{"n_layer": 11, "d_model": 64, "n_head": 2, "n_kv_head": 2, "head_dim": 32, "d_mlp": 192, "vocab_size": 2048, "activation": "swiglu", "norm": "rmsnorm", "norm_place": "pre", "norm_eps": 1e-05, "positions": "rope", "rope_base": 10000.0, "rope_fraction": 1.0, "qk_norm": false, "attn_scale": 0.177, "bias": "none", "tie_embeddings": false, "parallel_block": false, "init": "normal", "init_std_qkv": 0.0529, "init_std_o": 0.0113, "init_std_up": 0.0529, "init_std_down": 0.00651, "optimizer": "soap_variant", "lr": 0.00764, "beta1": 0.95, "beta2": 0.95, "weight_decay": 0.036, "lr_head": 0.0109, "grad_clip": 0.5, "warmup_steps": 200, "schedule": "wsd", "decay_fraction": 0.717, "decay_shape": "sqrt", "final_lr_fraction": 0.0, "batch_tokens": 16384, "seq_len": 512, "doc_mask": true, "train_tokens": 83120000, "steps": 5074, "dataset": "wikipedia_en"}
Each number is 500 + 25 x the weight over its row's rms, rounded and kept within 0 to 999. Layers, rows and columns count from 0. Numbers have three digits each. The size before them is the row's rms in percent of the matrix's.

# layer 4 attention query, 64x64, rms 0.18, rows 0-63, columns 32-63
149:477536496445505502474482458451481485479505510488513470495505513487539479503463504493477478518536
069:508511485494492508500492507489463499475514503482507472498533490497518505503509505419475497512537
069:495484467492498489491533525480525532488554481517504483457458530490502465471504501437505483487480
088:500540515482499522475456473472452442479490494496501458512469506495511487508486488471485470550556
076:517508494504477487493452567523511475501490506485513505500504486454471507497486480524439472493498
092:533491474483497504491506518547537513557512516509479516514457515522498502489508536512508524502485
102:523501432493530497500529509489451534524516548516500467489478479531480486508521512490487496469444
088:502490478517469535523498474494507503510560487479507522510520531535528503489451481478526476489453
067:544539521509473476507464489471537515494517506479502495483519513508458494488496513468519551491482
093:506489509466521463531512527523497494515480523518497476494506511467474478523524499479516541513443
103:520534498484508457467528508492501533454528502521509501491519472489575537469481489482534499480573
102:457490497495521521468469520504454500516536552526525538472523486504485513488499518516533528470519
100:496540488470477497493501508487467500503513523534484501546514508481524510533506488509515520500452
093:463473475477492533535532498516538534503470503507497502488482519514514499526530472536490520484502
104:490507540525515513500493471463549535484491492513476502506479505463508442467488479489483478491555
085:499506516551522494484523518483536460499484492501498533512468479505522500459508483465496518510503
108:502463524531485472512517531568525540517510492511499525500513505517485510501527473485518525467443
095:472501519492491532516492455465470516484498482516493445478500474501515484481518470466502500524551
100:498513472506517529486497465465495512439499496492498465523495490510560493471496512470516464487526
064:523543489477482484479465483490473482508497495499517501551520524503506452513489517516452500531543
087:479477528494486544484472480510518490479511471535489487521468507528565531514538493466522475487498
096:460508525514510504515508499474519497510512440532529485492496519507500526505517525518489489527576
090:463492516486505475517480502505520470532491484494492540514474531496520520488478540544534485486500
087:534539493485497510498467459499454476491494535483469494522479504487513478449471461517517477523531
102:551470501521457498512505520551509480482516507480513521511492529523482548452491502497506479503471
101:551537517515480539482481496477467495491512533484499475518507536510468475468496482472470511483522
113:489491513473499502506478527476485488468488475528503491500461519525496504486479530492487461558522
103:552477487506534458501530534509505552500467513523497534505540513502491515489533549470525483484486
105:528527477510525511534522474473495504514488493508554467492515513522548458536519468463484495501509
104:487565484464547488475497509485495488478485541482509469560462491511494475470499525513475527476514
105:497474520509529498519491541579552546541516490480525503475498483495491534477494514502476532508460
096:485523494480495565475534467482489491515489519508508469506517491470469524446458535493499512505487
148:488461530499456504458528515497497518447493509495522472534476496461549487487507469485470537477547
098:478493467510514518493481484517519500533492494519489536440451502547536536516543479509503469528507
091:504511528497478483501545497506556505523516486542536502535479520495533530477500491458522506503519
090:504463484442484499486537499475538513511460491498499542502508484487530484511506526477500448491518
086:495535523539494549508526506466532516484496475501470476488493520475524501548489481502574506482492
100:519497492512463487509547486488485486479527463528468491534491505474501520540513488522537461531565
093:512498505545490461510485535524512485516481551505516483491512518449477478492527483485484478525525
085:500540524529467539488472466495501508469494523491511504485472475532529418522500492483488515513505
103:519527485507478485518531481486537458525452505515479495494487520524501485488476444516428541505458
120:526531490495523506508475488512499493515509548528481499474502471507474507491478484516516500489458
090:508496502504520512545495466513526489481537482497499493482500545508506542551487493459476490469492
093:525481482486504497467515464513491516499515478506493534503478512521483494470496508543538479513493
108:461534467496531510509505507467504485510492529538511508469500556539543496499479508586517497502515
115:518551505504496514494537516461497529497543496520526511494491548513501486467508504513515493479542
103:479512531498479537452477498460483493461527499494521531494520494480522511536468484495457503521541
114:453538506528492476436485502473521495513497497496527513550480482510524518533523499484500462517490
108:466507501457504455513510458530550535522507497493530497514507504481560527508512504481538482470477
094:474520502524457488505510456508445537481496475500548486522493511516533471473533443486565496454513
124:501481510496495500477519510489553496511520502511516498531503516465528513482514476461507503530512
093:471524477473502463512505499537535517549486451482507517496520466492501519495494508515512491508450
112:527507476528506478504482500508499500528546502470526511435536481516498525535491543503541525489467
092:475450555476472442487520489486490482462534446524491502528539500500501509480493485494513508522488
080:502509525530466516477547465493505491530559496546512475527507484503545504471491503522483507500482
103:489498501458457505518485521511496488518524475521491507471500540467469500512472501482465499476531
094:475495547480487542495520515467495513451457481514511472520490531500498526478462498463525526513504
111:497544514478536482493509481528501478499516537500485457494521487465480494495515512510510505511477
110:485490502460517523509507544505466479494509506503518462524466495469491485481517504492454549480520
107:544548491519514521478496500505510519464507479506467480526489496531522526526517448476497511493540
103:497509494535473482489503494528506538521533505458540483533503486527502487501447447476504500464510
112:515536474508473501524508533512505505507455521526515501476449477514494538531464526498534501485526
100:523507503507483568508450491514507489530488461497525510492512482525504521501471504480511471458487
111:505525487511482459503525515477505492486515494531545498550506503469500509455448488520538492453480